config = dict(
    d_model=128,
    activation='silu',
    positions='rope',
    parallel_block=False,
    init='normal',
    init_std_o=0.00898,
    init_std_up=0.0475,
    beta2=0.99,
    lr_head=0.00943,
    schedule='wsd',
    batch_tokens=32768,
    doc_mask=True,
)
Each number is 50 + 15 x the weight over its row's rms, rounded and kept within 0 to 99. Layers, rows and columns count from 0. The size before them is the row's rms in percent of the matrix's.

# layer 4 attention query, 128x128, rms 0.144, rows 0-25, columns 0-127
104:70 36 13 61 62 28 57 46 43 50 67 63 41 80 43 75 69 53 65 41 45 44 60 70 73 68 60 59 62 46 67 54 23 86 49 37 28 50 66 40 67 70 46 38 25 71 55 40 49 40 48 41 41 47 56 54 35 53 32 55 60 49 44 84 56 59 49 49 50 44 46 44 56 47 50 45 60 20 36 76 36 68 41 53 38 42 32 45 59 13 50 44 34 53 36 49 46 44 38 70 26 54 80 41 38 53 23 84 35 69 46 42 38 67 34 49 77 50 56 84 65 63 59 51 56 63 64 38
105:23 63 32 33 25 54 43 55 44 54 38 39 42 46 51 37 26 56 57 56 79 44 32 37 45 19 35 64 58 54 49 53 45 23 64 31 53 58 33 65 51 21 40 67 74 37 51 61 55 44 58 34 51 22 44 72 29 56 44 45 60 54 66 37 32 50 38 35 38 55 40 49 35 62 47 21 47 70 44 50 32 37 56 26 19 61 82 37 30 59 59 48 64 33 39 36 43 50 63 42 47 75 74 34 33 39 44 29 57 45 62 49 59 33 71 37 54 44 09 33 40 36 80 23 41 53 43 31
085:62 41 70 48 86 31 25 52 54 48 54 66 58 33 32 24 43 54 60 57 41 50 39 47 32 54 51 53 62 32 64 59 49 67 37 35 66 69 37 57 30 56 61 69 67 11 61 73 50 56 37 50 55 34 53 72 63 45 49 46 45 38 31 35 67 75 64 32 32 60 19 24 57 76 33 37 41 41 36 49 45 37 58 49 42 52 84 55 37 81 35 65 46 51 48 54 48 74 78 59 61 44 68 43 48 35 61 49 70 37 48 74 55 44 42 39 65 84 33 41 32 38 77 33 68 70 58 47
106:60 44 72 57 67 38 57 50 73 36 65 57 69 52 42 44 27 50 36 41 65 60 52 15 38 42 39 29 43 59 38 38 53 38 40 48 92 80 63 53 55 44 40 72 58 38 44 50 71 79 55 51 47 50 33 40 38 43 50 76 42 16 53 16 23 57 62 23 54 57 69 63 32 50 50 47 39 56 34 28 74 27 33 45 48 64 51 51 60 81 24 55 46 27 48 79 43 45 58 38 66 66 23 58 57 40 53 40 63 64 52 49 58 27 69 51 38 58 45 23 48 54 57 60 41 32 51 77
098:47 30 26 73 44 87 57 43 63 31 60 69 39 37 60 51 79 28 79 34 47 73 64 79 62 40 70 69 50 35 37 42 40 60 40 44 50 67 47 73 39 65 29 51 45 57 73 55 32 65 48 54 43 51 33 22 78 43 31 27 55 72 35 69 58 40 90 38 83 40 63 38 44 52 58 62 58 42 52 81 60 45 77 48 54 44 47 57 43 34 34 53 59 34 55 76 35 52 77 41 43 59 83 49 57 42 56 46 51 50 50 68 62 76 51 37 45 46 42 42 63 55 63 60 58 53 53 47
095:44 39 53 42 46 43 54 65 59 36 57 53 52 84 37 00 32 66 51 34 32 11 57 54 53 69 54 49 70 35 44 48 29 66 40 43 55 78 76 54 46 67 53 36 51 41 37 48 22 50 69 55 44 55 44 58 52 43 16 58 44 41 78 52 64 61 43 73 37 59 65 59 70 47 54 58 41 36 64 48 18 71 60 24 14 63 80 39 46 41 53 63 44 62 76 48 60 68 57 45 49 66 52 58 62 66 56 56 53 52 37 17 46 50 43 51 49 60 74 51 51 60 43 75 74 70 62 45
092:38 31 29 52 90 75 62 57 58 60 49 71 69 47 39 58 48 51 52 52 68 51 60 75 36 64 48 43 41 56 21 47 66 39 47 51 57 43 30 40 49 43 50 66 72 27 43 61 37 36 30 70 47 47 32 72 48 56 52 30 20 73 36 22 41 53 46 25 24 65 61 44 52 57 60 50 42 60 34 77 23 66 51 38 27 47 70 77 44 53 45 49 56 29 42 47 39 35 59 55 35 93 28 55 54 61 54 53 43 36 68 56 51 35 82 45 16 45 54 52 58 35 26 31 48 43 70 52
102:49 82 53 62 61 49 58 57 45 37 63 60 62 37 72 30 79 49 55 77 55 29 53 68 35 33 52 84 47 44 48 27 36 36 62 70 56 42 54 30 34 92 59 39 79 74 66 49 48 47 51 55 57 55 50 60 81 64 54 39 59 31 38 60 57 56 49 34 54 50 74 50 39 56 49 55 69 43 41 52 43 56 64 39 36 54 33 68 55 29 42 33 48 38 56 67 56 55 30 31 31 56 55 46 70 46 65 30 79 53 79 52 47 68 60 17 06 23 41 58 52 55 62 60 35 49 31 66
090:26 53 73 51 65 32 74 30 72 78 61 41 96 55 38 52 18 70 51 53 41 58 27 69 40 67 31 49 52 33 51 69 40 47 47 44 52 58 17 48 79 53 35 59 47 26 41 84 38 60 51 92 54 63 47 51 59 58 55 49 22 40 65 63 44 63 49 64 59 34 22 30 35 57 49 55 48 68 48 94 56 56 57 42 47 59 56 42 40 53 33 49 51 59 47 59 48 38 67 25 41 47 57 49 47 61 63 56 60 46 59 62 33 44 36 31 62 48 27 37 55 47 57 24 38 69 55 37
098:10 68 26 49 84 44 46 63 50 34 35 66 44 53 40 57 68 58 63 59 49 40 54 46 50 49 68 57 71 74 50 18 38 14 65 68 60 35 58 30 43 62 51 56 64 42 57 41 48 62 45 35 49 45 25 57 70 24 68 57 22 47 32 29 42 51 54 50 44 44 49 75 17 41 61 66 67 48 47 75 61 75 66 57 79 65 45 83 41 31 44 38 45 34 49 67 50 66 83 46 44 42 43 53 76 62 47 63 62 56 59 54 56 46 72 60 38 31 57 54 55 60 69 43 69 66 56 72
106:42 58 24 58 58 51 55 26 13 76 72 31 55 55 61 48 72 74 62 46 54 48 51 25 41 54 50 37 45 57 31 61 87 51 50 48 97 22 30 45 56 51 64 47 41 67 44 57 51 48 42 81 68 57 37 36 34 63 74 46 36 47 49 53 64 54 48 32 34 39 42 64 36 47 70 49 27 57 45 40 65 69 57 35 56 45 34 63 72 61 50 41 49 70 45 24 17 53 53 57 64 30 46 59 31 68 36 51 55 46 91 39 48 67 44 12 55 45 56 48 47 42 40 58 47 73 44 35
094:60 62 49 57 58 48 32 37 46 65 34 34 75 43 60 29 50 30 60 60 59 67 46 43 60 53 37 45 61 76 19 71 76 45 56 49 38 57 69 34 65 23 55 39 32 67 42 49 26 64 67 75 32 36 29 40 57 68 56 52 39 60 68 76 33 62 35 51 77 79 31 59 48 73 41 48 46 39 59 39 43 36 67 42 26 44 64 50 56 61 77 57 29 43 17 60 36 42 62 45 30 41 38 51 70 48 47 64 24 53 97 56 45 69 58 51 56 42 23 66 43 70 48 64 52 42 40 40
096:38 65 40 80 67 67 37 66 23 69 69 74 66 89 51 51 44 43 53 87 53 59 53 52 35 68 63 24 44 46 70 71 49 45 69 39 57 57 46 38 64 74 23 55 66 34 48 20 26 50 55 50 10 65 55 47 51 61 69 51 63 59 59 24 43 63 37 41 51 35 43 40 74 46 67 75 66 67 54 68 32 47 59 33 53 61 46 54 34 39 38 45 47 32 64 53 77 30 70 47 56 46 59 20 72 56 42 36 62 27 37 37 59 51 50 41 42 58 40 56 44 31 38 38 51 59 32 40
088:64 38 79 44 51 52 55 52 65 51 43 50 38 47 29 40 40 53 62 34 45 56 48 42 44 31 53 80 37 37 61 86 68 37 35 31 28 46 62 55 40 41 64 64 49 38 54 63 33 41 69 35 28 42 34 66 55 49 72 58 47 46 42 66 66 54 30 47 25 57 36 64 64 39 35 42 36 79 86 29 35 33 71 68 41 44 43 42 49 63 63 73 12 73 49 11 36 37 63 57 57 45 51 45 11 22 32 52 53 32 50 39 63 52 42 54 48 59 44 44 37 29 53 59 18 32 56 55
089:26 49 26 41 25 54 43 56 39 58 40 50 42 68 56 48 46 45 58 19 50 51 68 44 59 28 69 72 41 60 45 53 26 33 62 37 68 67 54 57 42 52 15 33 44 57 52 43 37 69 84 73 44 70 69 50 45 46 67 31 33 74 59 61 50 45 49 32 67 31 47 65 59 48 36 60 55 34 64 37 51 39 53 47 35 65 24 73 62 34 65 48 30 69 51 30 38 54 32 37 56 46 84 61 66 35 34 46 46 39 40 53 58 37 53 81 45 76 66 45 41 88 56 78 24 35 57 31
106:65 44 47 22 36 55 46 54 64 52 57 59 33 17 67 42 22 22 59 48 25 53 53 50 57 56 45 59 66 35 45 67 61 35 47 30 44 48 55 46 69 36 38 52 56 64 52 64 27 27 44 14 39 27 64 58 39 38 30 43 75 63 70 47 47 45 56 65 20 59 55 24 61 67 67 54 52 50 45 45 71 51 24 76 64 25 54 39 52 25 61 71 60 59 46 36 41 48 61 27 27 53 65 42 62 85 50 38 82 73 60 50 13 56 40 68 61 45 41 55 41 44 45 36 34 32 50 38
101:44 42 16 53 26 29 53 42 52 64 33 30 27 47 34 35 63 56 58 73 75 55 80 32 41 43 68 34 32 38 60 36 68 45 67 37 49 42 47 84 37 79 46 47 73 41 38 49 30 42 56 55 66 51 55 52 59 22 77 27 65 40 36 63 21 61 18 55 47 47 33 43 31 39 43 44 65 62 43 25 54 32 47 41 22 66 48 49 35 26 37 47 67 32 57 47 66 52 59 70 47 23 58 66 65 66 46 39 52 33 58 34 43 53 45 33 57 41 70 76 63 45 81 59 42 49 47 43
097:65 42 53 36 48 47 72 19 41 38 68 62 64 34 22 69 58 45 44 65 39 68 61 51 57 60 57 14 49 52 29 62 50 69 12 54 48 45 69 84 53 54 43 45 42 88 71 31 50 29 36 66 29 51 49 44 49 32 58 48 53 46 66 67 56 43 41 17 47 63 35 57 67 41 72 49 43 30 47 36 41 50 46 56 63 52 72 50 46 71 42 64 49 63 37 51 20 54 44 57 53 60 50 57 54 44 17 30 21 75 37 65 46 29 36 60 41 71 44 58 77 35 69 61 75 44 51 36
090:82 44 20 66 46 62 53 38 52 53 54 59 62 57 53 71 77 59 58 57 85 75 84 64 78 32 71 38 56 27 44 37 29 53 62 63 47 24 70 65 65 61 37 51 45 59 65 45 32 49 41 33 49 71 65 50 40 31 70 37 32 74 54 46 58 66 77 55 86 36 45 52 50 61 66 63 54 59 30 37 58 62 48 71 74 42 46 46 56 52 55 18 50 33 55 35 45 21 50 58 25 47 35 46 65 51 43 66 50 20 55 50 51 46 45 47 53 63 51 72 38 69 29 73 35 42 57 48
083:64 47 54 70 48 56 45 49 49 22 49 80 51 53 25 43 72 66 48 39 59 41 61 62 33 68 55 55 45 32 38 63 43 64 55 72 46 08 28 53 35 59 27 52 48 55 63 02 34 59 34 46 69 67 87 53 42 52 62 07 34 53 41 66 70 49 58 56 71 48 43 66 49 69 57 64 44 41 60 39 30 68 52 73 55 54 53 60 34 72 35 33 47 47 29 48 44 53 52 49 67 40 39 85 62 47 44 58 24 56 58 27 43 47 52 43 71 58 44 80 44 64 40 21 47 47 40 60
097:43 52 45 26 42 38 88 75 78 60 79 56 53 51 57 77 30 62 46 47 29 69 54 41 43 71 64 51 47 15 49 80 26 56 71 57 64 51 40 50 65 64 67 57 33 64 49 81 47 68 54 46 67 63 46 47 35 40 42 49 42 50 82 73 45 45 69 53 45 18 48 44 45 51 68 53 40 62 32 34 21 30 34 43 65 48 52 51 63 53 48 51 50 34 46 63 46 43 22 49 61 69 36 47 57 59 56 62 44 52 53 35 31 36 61 23 44 60 53 62 59 56 39 90 34 43 77 20
106:46 43 59 41 37 67 35 50 53 44 75 31 31 13 60 52 19 64 49 27 56 43 43 47 50 65 54 50 59 50 72 53 34 34 59 54 36 71 40 74 45 29 48 69 55 53 56 21 74 50 64 35 45 69 65 62 55 52 57 42 66 61 21 56 46 33 65 38 58 45 56 33 53 46 53 51 78 30 54 63 46 40 64 67 55 28 39 62 76 30 39 71 50 47 37 61 65 42 20 33 24 32 71 65 20 42 66 57 54 43 18 46 50 48 53 64 30 41 59 43 52 71 85 20 45 25 36 41
085:23 57 45 61 57 63 46 41 36 70 32 32 37 42 59 64 36 47 63 65 70 30 44 31 37 61 65 41 34 50 37 40 56 58 35 56 44 47 53 35 45 59 45 72 38 43 25 32 38 70 57 58 69 43 47 29 28 60 51 40 21 38 52 51 37 66 84 50 37 60 51 42 31 86 54 59 31 73 24 47 47 29 28 76 63 34 70 62 54 34 58 53 77 45 35 71 30 73 36 71 64 58 40 81 55 46 59 52 29 44 43 76 40 41 62 40 34 52 43 60 52 29 67 22 67 56 79 44
090:41 26 54 54 36 77 49 47 23 52 17 67 70 26 79 52 34 59 51 45 53 55 36 62 55 49 69 83 51 84 64 55 48 31 46 23 51 63 55 61 58 59 59 32 51 32 40 64 51 63 75 56 59 52 38 34 60 60 39 66 58 37 45 41 54 42 49 42 60 44 49 40 47 75 21 47 76 37 15 17 33 56 51 68 25 55 26 74 58 41 62 59 45 40 77 55 28 43 35 52 58 50 49 65 65 44 50 57 82 47 61 45 65 85 29 23 46 38 39 35 61 46 47 38 45 39 54 52
094:58 59 41 38 35 68 79 27 45 61 47 67 33 45 63 54 42 64 59 50 72 22 60 34 29 69 32 27 56 52 59 38 51 41 71 38 75 41 40 40 63 51 48 41 42 52 32 55 77 78 65 48 57 69 34 56 50 34 56 65 45 52 67 70 43 43 20 41 69 30 29 49 58 55 76 41 31 60 25 61 56 37 41 37 63 41 54 71 86 62 60 55 61 45 48 76 55 59 43 60 67 63 48 46 41 39 49 69 32 55 46 71 68 16 67 46 29 27 52 38 92 54 51 22 50 48 38 41
112:49 09 37 56 61 55 56 46 54 52 56 52 22 61 74 69 77 58 55 73 71 52 57 32 60 55 43 80 30 51 83 92 40 41 70 50 53 42 42 29 60 57 53 50 39 37 23 08 71 55 53 38 51 51 47 57 49 55 58 48 74 36 45 32 40 61 54 53 57 63 78 49 52 62 68 52 29 54 56 66 59 65 76 58 42 45 40 38 57 36 33 27 50 32 63 49 63 65 62 64 25 61 63 37 48 49 41 55 60 32 44 55 66 19 38 77 50 49 67 48 34 49 60 19 62 28 35 52